Part of a small language model's weights: 16 layers, a variant of SOAP for these matrices.
Each number is 128 + 24 x the weight over its row's rms, rounded and kept within 0 to 255. Layers, rows and columns count from 0. Numbers have three digits each. The size before them is the row's rms in percent of the matrix's.

# layer 6 MLP down (transposed), 384x96, rms 0.338, rows 46-79, columns 0-95
091:108114136157103131135156106111106108116125124158127118136122103147134162121096106143153154145096128089107170144115099144137106066128114116105119148110124190170114161163130127113106147140105172085128160138122140121117136113108160126062140107115152126144151109142136159121120180078115101141
096:115162122141104125129097165134094145122171096134127124089142147126153170147105125154150142086107075121106142100136140080089100122128181130123136121131137096098139132139107110165099144116159167140107157118148146144103103100141131135166129133091107128087114139095088115141134110169158162121
091:152146142152149112144137113126132129147087097104095094166135109149137166107159129133144074140154118153110121130153181134190130104126108131128144118135150122153070137108132115111149184113120171128107136165120115058155140117163138144117147147086096122135117150132129159152118149140141137140
094:116116169124101090148138138104157164113135124140117126143119114098155133100124136113169141150100150100155090134149113120128110132159122124117149150150158157113163090153117079115141114171123135106152149146126140133080142145126105139166105130104084112148109114190166130164145068136141104163
108:136174120122130154102126146128126113124119144145128143130151135134116109155112114117153132123080082119114125134157124106126127122163162173092140153065132101148169110147203110133117103158116116108160125134124135126145114128119191148115125117122136130116071101158136130109120166091144102074
093:094141100140114086136113098125113099131153165117161118113104090124124166164094109139134162133081121157133142200133138112127095137119126128145125139164135152150143145142095143153118138118163139123112132130162129122107082137124149113126175139115116088175159143198136139112136148123148099156
100:110114118134154151138145099128117114136116101091110154104147159127125157109124122125149071108169098171129104076140124115109178176132170141122123137125166154150168113086140091124111115106156131136116114151119103168130119121147141114147113114101113128081111072121113120141095100112177137129
100:131131126073084187105161123111160146112131136113109143113123144122122146170121145105126135144171122145107149104109142132162154148097066134104145090117126118144114111145128145130134162139146113145131116092143094133121163081141152105132163140090121106109140138136109113174186147129138074150
096:135133119134123146156117106148096139092111116084100137113141144141135082141113124163149131137150115146088094160105122141132165155143110054095149108149158133158125158122086095168101139131100121112126114126072117146147127129134150134124120112154176160173095144107089128132097131156131131099
103:109120081158138106134139098125051134112107125140102117110122122118111110122071160123113123110115137134145184129140108152127154121087128142109155133156077104082112164148110114159168091098141161114136136162123113145133124135125123150092092129134132155101158168123106109084124124155148129120
099:096138149105143127133147155158117128166130129151134104190125090102167145077085141145169158089134120146145116103132106133134160107139119145112140107134112134124124089154152140121145103121104142116139105166117113178124103101155117116134156153133099155160065169162114126147117115160166131120
094:115110113111171181061143143134123172120144162085163112143151102140113120145151139156114126140113126116110102147127131168164110145152123097180120095120151115093141136138090091118127103106134156099131128088111122142102151142110138142126112161099167107140103178117115114123085113133151105119
112:088120108133125138103119148118118131117174141107145126141129162159157080128166126162148133164132169087093139143125141142139126091100085099121101095144129124138123120091160100144139158140106103088133144099125134110149156146094118135154123180189147175147115129126091089128110143139144107124
092:096106144119128155143146116158141147137125117135149155128153128147152109168113110111097138090145153185130145176103122131108111082114128116139108107151123091115118134099125122089080114080132139134112137127159126098127127165113119121102199141165125190115113105155158098146154133135118139094
086:137110110112137161137172105199084126116096121169125128145106164133129102110136124135152127175120133127115083136130113092135131177167115145101150147114120133173124136092151090117139092127120100142107144098126168125074136087145129136123131165173168135163132124137135099120107119132133141140
107:140133113112136131108120130138115106170162161124124099121127171102088104124110156127111116118142122130151144119126155110129103156158124150116103176142152182160132103183121168095117157108114128155158101082147082145162105169082155106164155110107134141119132126157132085125099135124109111137
106:122137127111160165183100071142101155141123122173078138100122100144119143085110137128166141131123133133117129136076123132128159171133117124122117114119129157157114127101115106122132154103119106125134143056149127126118141150134129139151122166124144149104161104158100176161108140150130083089
105:123139138140147118127139097148120124120069113103138160143093117130148103080099150146134166152144094143112139128117137175138155112130138107142139115090119087111110062136126153133144099122184163180137156140112138122097162114182139137151157119140112135141158134111136110150138147133088126083
107:136127111115107129133167130128136157093109128107157144122137105162123134125126098142128139111130114137115136169178142153151149087081134069124152147135124175166161175099156158142148098069122072140130146135169141124095119102116157140119112170135125110125142127126094110143104166146120104125
097:139100103111110094144110107116126131120131118138127129114101120146121144129122084138110055111134159129140109107106142103172099157130153182169116173152128154110165146097111163140205115098112097135126155109139143129131086132121125109140169153120142082104157152124137124124126106140126162117
101:122093155116138069110156107150149129141114138124135125124102121132125131182142126129096155064153090104096116150156141139101144098083125121099143128134160144130128133176107134122176134125122144126106127131109137120150160164146124110124137107132125134121068152111165188141165090133110090146
099:107155147160103090157105134096151136140112095133151113128118128117130093155134137103123163095135150117087120093120130100120131140121129136144129129200115135140155088145121120140145097092123115147082161143098135199145107109154115098127115122117113137184149156097127137189118133114160144128
105:101149117115134118161156084119135138131101156133110168139158123071154145170163137135093147141091120131101138117111176163103112110142092155151111154133088125074102141105132140122117127091136151079179120106150155106141111145142125139140139125110074118142127106106118151110110116125160131163
110:101150122173148146153120131160128152205108149104144173144146123180137109149107120130098094168117168127123139139160135146132153105127154130130129161136128134165097138101125130142125138141120174107146143120124131158143158151121138130088132141161089122090146149118132180176101139164101137112
107:143143119164142113137151124108106137129088103107138138093064057154093150178125120106115097140092132114083141166107107149134120116114136107113084142116168170160131105125148158142123155099144107149075130117131142143121129164148136143105159138138133107120123113108093160139148147139129156131
096:145168147094158164134131160101069118101128112097170123122132118123121126124079132138143102154116112116123131110141137113162091172088129122120101139119144146168109125103146172148113128103149138117170121147138182103113153100118156111139148152097151145124161158132121163106083120143175113110
099:143154138143086110107130140105126140163131144128095064093097096106140104139095105122138083104149140126140113149130124158145133121147147141104160133151113120153149152156130132099104156120120110148123139107131125128080170117097123097047117138154123086110124121128173140107118096135109152178
100:174099118121139133135105158138151112136110132142105088113185161100105130116095169117120187143152107114156149131118108135126126131138152125130097090093142150086117172094108149150135131106090144135131103123129143145099164105159132116133121113133137104127127080141169144124160102055119135123
105:119163134147130164117146109134142134140132126139157147159146113150100101111113118131130137129104105131130094140116146120121113099119127116101181098127153117134057135117083131102135131119126135182086151151162152110122096075120107137176103162119125157121128151164205105104131122119093142138
099:142141166141100115106148103149128132119132151104157111143118095130097108127092113152126122155147128116142122165162178147125139095151108162138126122147113099128115151128102129112133138186104142133157176146119102056127168102139090143163161151109124071115083141122132102122105144116138105157
117:106100105117134142107075105150153115130091152089164087121124153151125139134140111096146115124130123151120137122155183082150116123110144133145156120156103140124126164125088127123115125141156159085098149083137147114153118146192128115109112099100083130093091122124128116098107078130150135137
102:114150125089149145152094133137130129123122141101090148109122099130132126120153137144116093061093114142157099124088180135114134135115097171108112137116177135112109108152093133107117103148093148092167130145108147148117158152132118161107111158098075117104116151082139136132105095126136164124
098:067129130098159138124115140158127155107150154106145080116112126146092151150103135091141128100126099157130137163163105156096162068154145169110126131134135106084149165139116140118119122138158138166118094158136125099169167156111102106134122136139120100133130139121107137153115151152128127183
094:109138163121177146121140098147128110116130134142156150118109172149109111172165142132131131151118122092098139100114141166136127108128151090118109119128140107156153116130093146152150129156149141152131190117120136108112109133095125135077166125083123191101127127118128097091136103096187112132
# layer 6 MLP up, 384x96, rms 0.341, rows 47-80, columns 0-95
089:104140109178142137168120160116151162137135123136127130167149167161153147100139119126147131121077124165114145111123137095134152114127199151109094137119163104122118128091119065132143127068112158138106120138141147142081149111109128117130101147125119138120159146176103125082116113128135151131
097:104110112101119114142082156119148103125145109124153089105090101114107122121177110166152131144116123082112146096063136123107130171107099139128112136124155113132152145113107175136171134171182115152134153141109111141130139136119075132087090131144105143166148105116155124133135152143125130109
095:164154129136120183169114167153173080174142115113138106181141124134106095152135123135154122129152140136121124115102096113081097103169085109138127121112159142133131121140099127146140175109107115151132119133137182093121124151125135105078125126128140141122118107118101091140138161153123085133
105:116129121164131078158140152086097128148110136103111133137129146110111164125129115142119115122170157106135118099141077160157148150119085113150084148132111147126110136115127109153124155099112131126070113112137109121208155110085092113109140116133117164175144153126151155120145138105121150107
118:159162149107124158146129127105098121117097104107149118146136148118114099117143137092124082135135158135115163087120123115088087150135120155087145145136136115162146152100157161130169118102082153103149157119101131177144144154122133139143130163141158118077134119078167131112161128123108156093
097:145107116146141085126109129128174140103104103145156108122133140165098079143128142152141110146101110085182166105104148129116154107118130148103144099174141100126084106125127123145117102103184122130105068123107106116122123143122156114120137089158137162126144143094096134143153104128151167143
106:097173163140125095143134162104118142134125097097164096148157092093142148160105150155155112147121157166147114135143120162113123164082108106142149146127114122116075159110140146140143080105129126156155126117122160116133152128129149143200086109096109109111151103109138135143133140155124138146
104:109132133165124126135102118126126148130102124117100139115098129141122145172181068138201084116130152182098145113149149080119119146116100119117159146089107137154127127158129138126127103133099120109112096145138146095099140126108124141121129166115141162110122141153103079147152168082133124119
092:162087145133121140121124133134132146156109085162129147128083102128120124127114130144173137109100112124098119127102109145142175111127106148147144123162095116095133141108181101159129130118145069135115153166107120128100116115113165115105077151107159130144122134053117148094153136122166154118
108:145133145169125148122144137160124134133140074113118143142175143158110142137126141115108112079109114135103197119131111160153147152094109139125122161166126145100106140048165147138085135161116133094150154131139122131151107163100135121101103089151144131124136121152161112120135093136155140139
107:131154175135114078154090139123114128100156106171136134153064124103116111123140100087144164112107134172141166104132095145114134122112153162110089123129113150154132126110126106138121137146108135115112099128125120121159069134152113109129125147124078174075158104143149113158135098144129117121
120:138131162122101112104124145141119120077100141129174141082089116156105128170129124124154139151101133128114173082136122115132112151111121134142104142109111128176147120112079104093131101119149098164097106119149084160125125124087144153104122109132132169118128139164157075177140120156124142124
118:145154118094084093140126117114150113157138131155139126127163141117151121063144107166135108149093094059138140061155164142151124143113170134105129150119141182163122123138174131136158148108131112152104094125131152098141116119122127117133104132143085125140136105112111133112130132119159099145
092:140140132156103142117112126075145148105159182124115105152135117099137166185095134127131083116154113121128127041144079138121113134132120103132090123135145096125137124142174115111139128137133129102106100160132140083154089110146128129114161116075091101134128141111152144144124122109130122139
108:101093130151090158142092124112161153143093102111158106143140130108133117152180163153118082118118142138138142119149111158124144153098156090146153150126134112117096125146137131105145084078110134139147059103136095136124123124143187189135154096122125108128118120128122130146162149134134107119
098:139135147127146133144170099163054104096101128135163159091125139158054146136155122176123131093148122131136104156131116141101160114130099140081146094075095113112130133107161160114138129132115125128129121150128095136125134156149138179134112131121153119101102124145099116133107117166118131134
095:095096158114096095181165113164118118169168158130097150149142124099120130122146148116124122160127124117132100130105054148082193103132116149128150110125109171133141120126149120162132151109144106101107112133109110092130145143152144120115160145094146145138111091120081152128117118131131123107
106:144103130128092094144121106104138132165149093149094135135094148111151175106141146128160093138142126101117135141117141091102109165122134125121128130145125127093115083161198131123070118169143158124145147115133113119107153106118123129107169109094165138151073124120160115174120139128116122163
097:156092116131151101123111110108094109163139149140104126120136125131112144138116068131152113138179095093144106120116127119139132117085093080115142135120116139105145113107150164107218120169147109166135149116132116157129116119151116122081128114097180123125114100131137114166134108153100141126
101:092164155155113160120149140099162155088141143122121143160136092125124102111151076129163109124125147145150115134109135130141135171174128127145132158148134143102132122092121128086053109136105133156137149154127154113102105119125130129116120137105148128152142147157094122137116090134094180190
089:112102117115144161109141127131105138143098162089084126143158137122146149139135153111150128092118181127093153135105084137119153157121126146114123102142163121119152083098136117175121167095088134154100148184108115153123101132162141097119101114093143131147166126170139129130160171103134127118
104:135102161130129133127089116100130124123153102175164097124116108110113102053131170140116117126114105096165119182146104067113082125091144118127150111157117125171151087129154125100133122108104142144137162148134098160148128125112139160143156150105160130118135140133138127166147121116097125120
119:115113163082142145148121113102151125112130167126102134178120137116136130110134117136104144064105122138120128134125162187120125125130082086119097136142134134120128137139117119110089190078176106119127139115112083144113119119099124109147157125105148068134154104144111114140133184136110141139
096:119128105165126166145135182135154110092124140105114128111096095142134114137164151117094151141116157123125120130098104085139123159142110117094182134127135122093121160140122110170087127118096099126110147122158135129153142134095129145104140114120137144105139156121179138161193159139141186154
099:149119138114089104122145131155134117154135089193144126102109145169170098101127117170104121101150119140151117134087119142132132150148140146137142087133120115081150138161112126140096128123121110153098145147116134162147084105160149127112149125085159166083096095070132107132143113120114149113
106:106149120119111148147106141147120129139126110121129118147120163140065123147130140148140093132106131095096161123104147111140096100085100093186087133124134174126110122125161102132138083150139158149110117171158150136116075141107137083173153161143095131103134124118158118111139172120124116142
107:106140136179136099117144151146141137133122127087139120138120120162157144130182179134131098132119083121123073090141126141107103117118095145176128131110112122133100121134145105103091132145092084158145154122149108166155117133097160155121087123102133200142128123111130103125101136118109116159
093:177108133110147139078109109133176067104128174133138153121118111138117112120172127084132150141144156109149137137103144128113169117135084156158142134140136106082096105134090131112125124136118116120118146139151082117127114112104125150152101132108125119091147120177127060140108126118103147162
097:111117167130124161138136167179132143157098155169120130084113080113148120104149160120137103115129142141139142116118129132153120094079158153120148112126132108145142144143123100093067137171139128114088101119150111167150133135183097135135126096160130127172133112158115129119132104142175141106
104:132129123155143113131087145158141118145103114122089152132103136119120127155131174151115117136101155166166124095154088118152103151154111085119101102128089125117099129073199124162097119142117156127163104111163109133139157149098141113135129085151163122132136165141141136128121174114155128115
091:108121174119115142150123129107107154158194125143166103110191148166096130149132127105135136117180129109130147096099142147143135114113147108117146103147149118099153119129149163133124119100121125161148112120119064137132132129077106138156096136097127137140108100116129146142066153140173135133
099:149127131106117148153107128099113070123128086136140188132114105128118131131155092170119123125113146142113157102131086094106082149140170130135074103139120103145105125122172146141168123097121129104140138128134153104117115131148122117119134112102145112148148172073200149138152144110122129135
085:180137146102140110148121154102159167173107155117136143081110138164144112125107123116201085154076123105130143138111113102137132086156145130143135133126094140125103107102160132119154131196098148128129135164110132108111098125133122143149108176119119115101163133130134117122133112154094123127
102:104081131123144144086146129107135115127140100134105164123119190162111134128156131119119095119094192143145139130119112152116132117068095112121167150187139110098121114157160094105138147122118100169129116087148130113111127125113128137128158129155117110162128143137121125128176071139111113114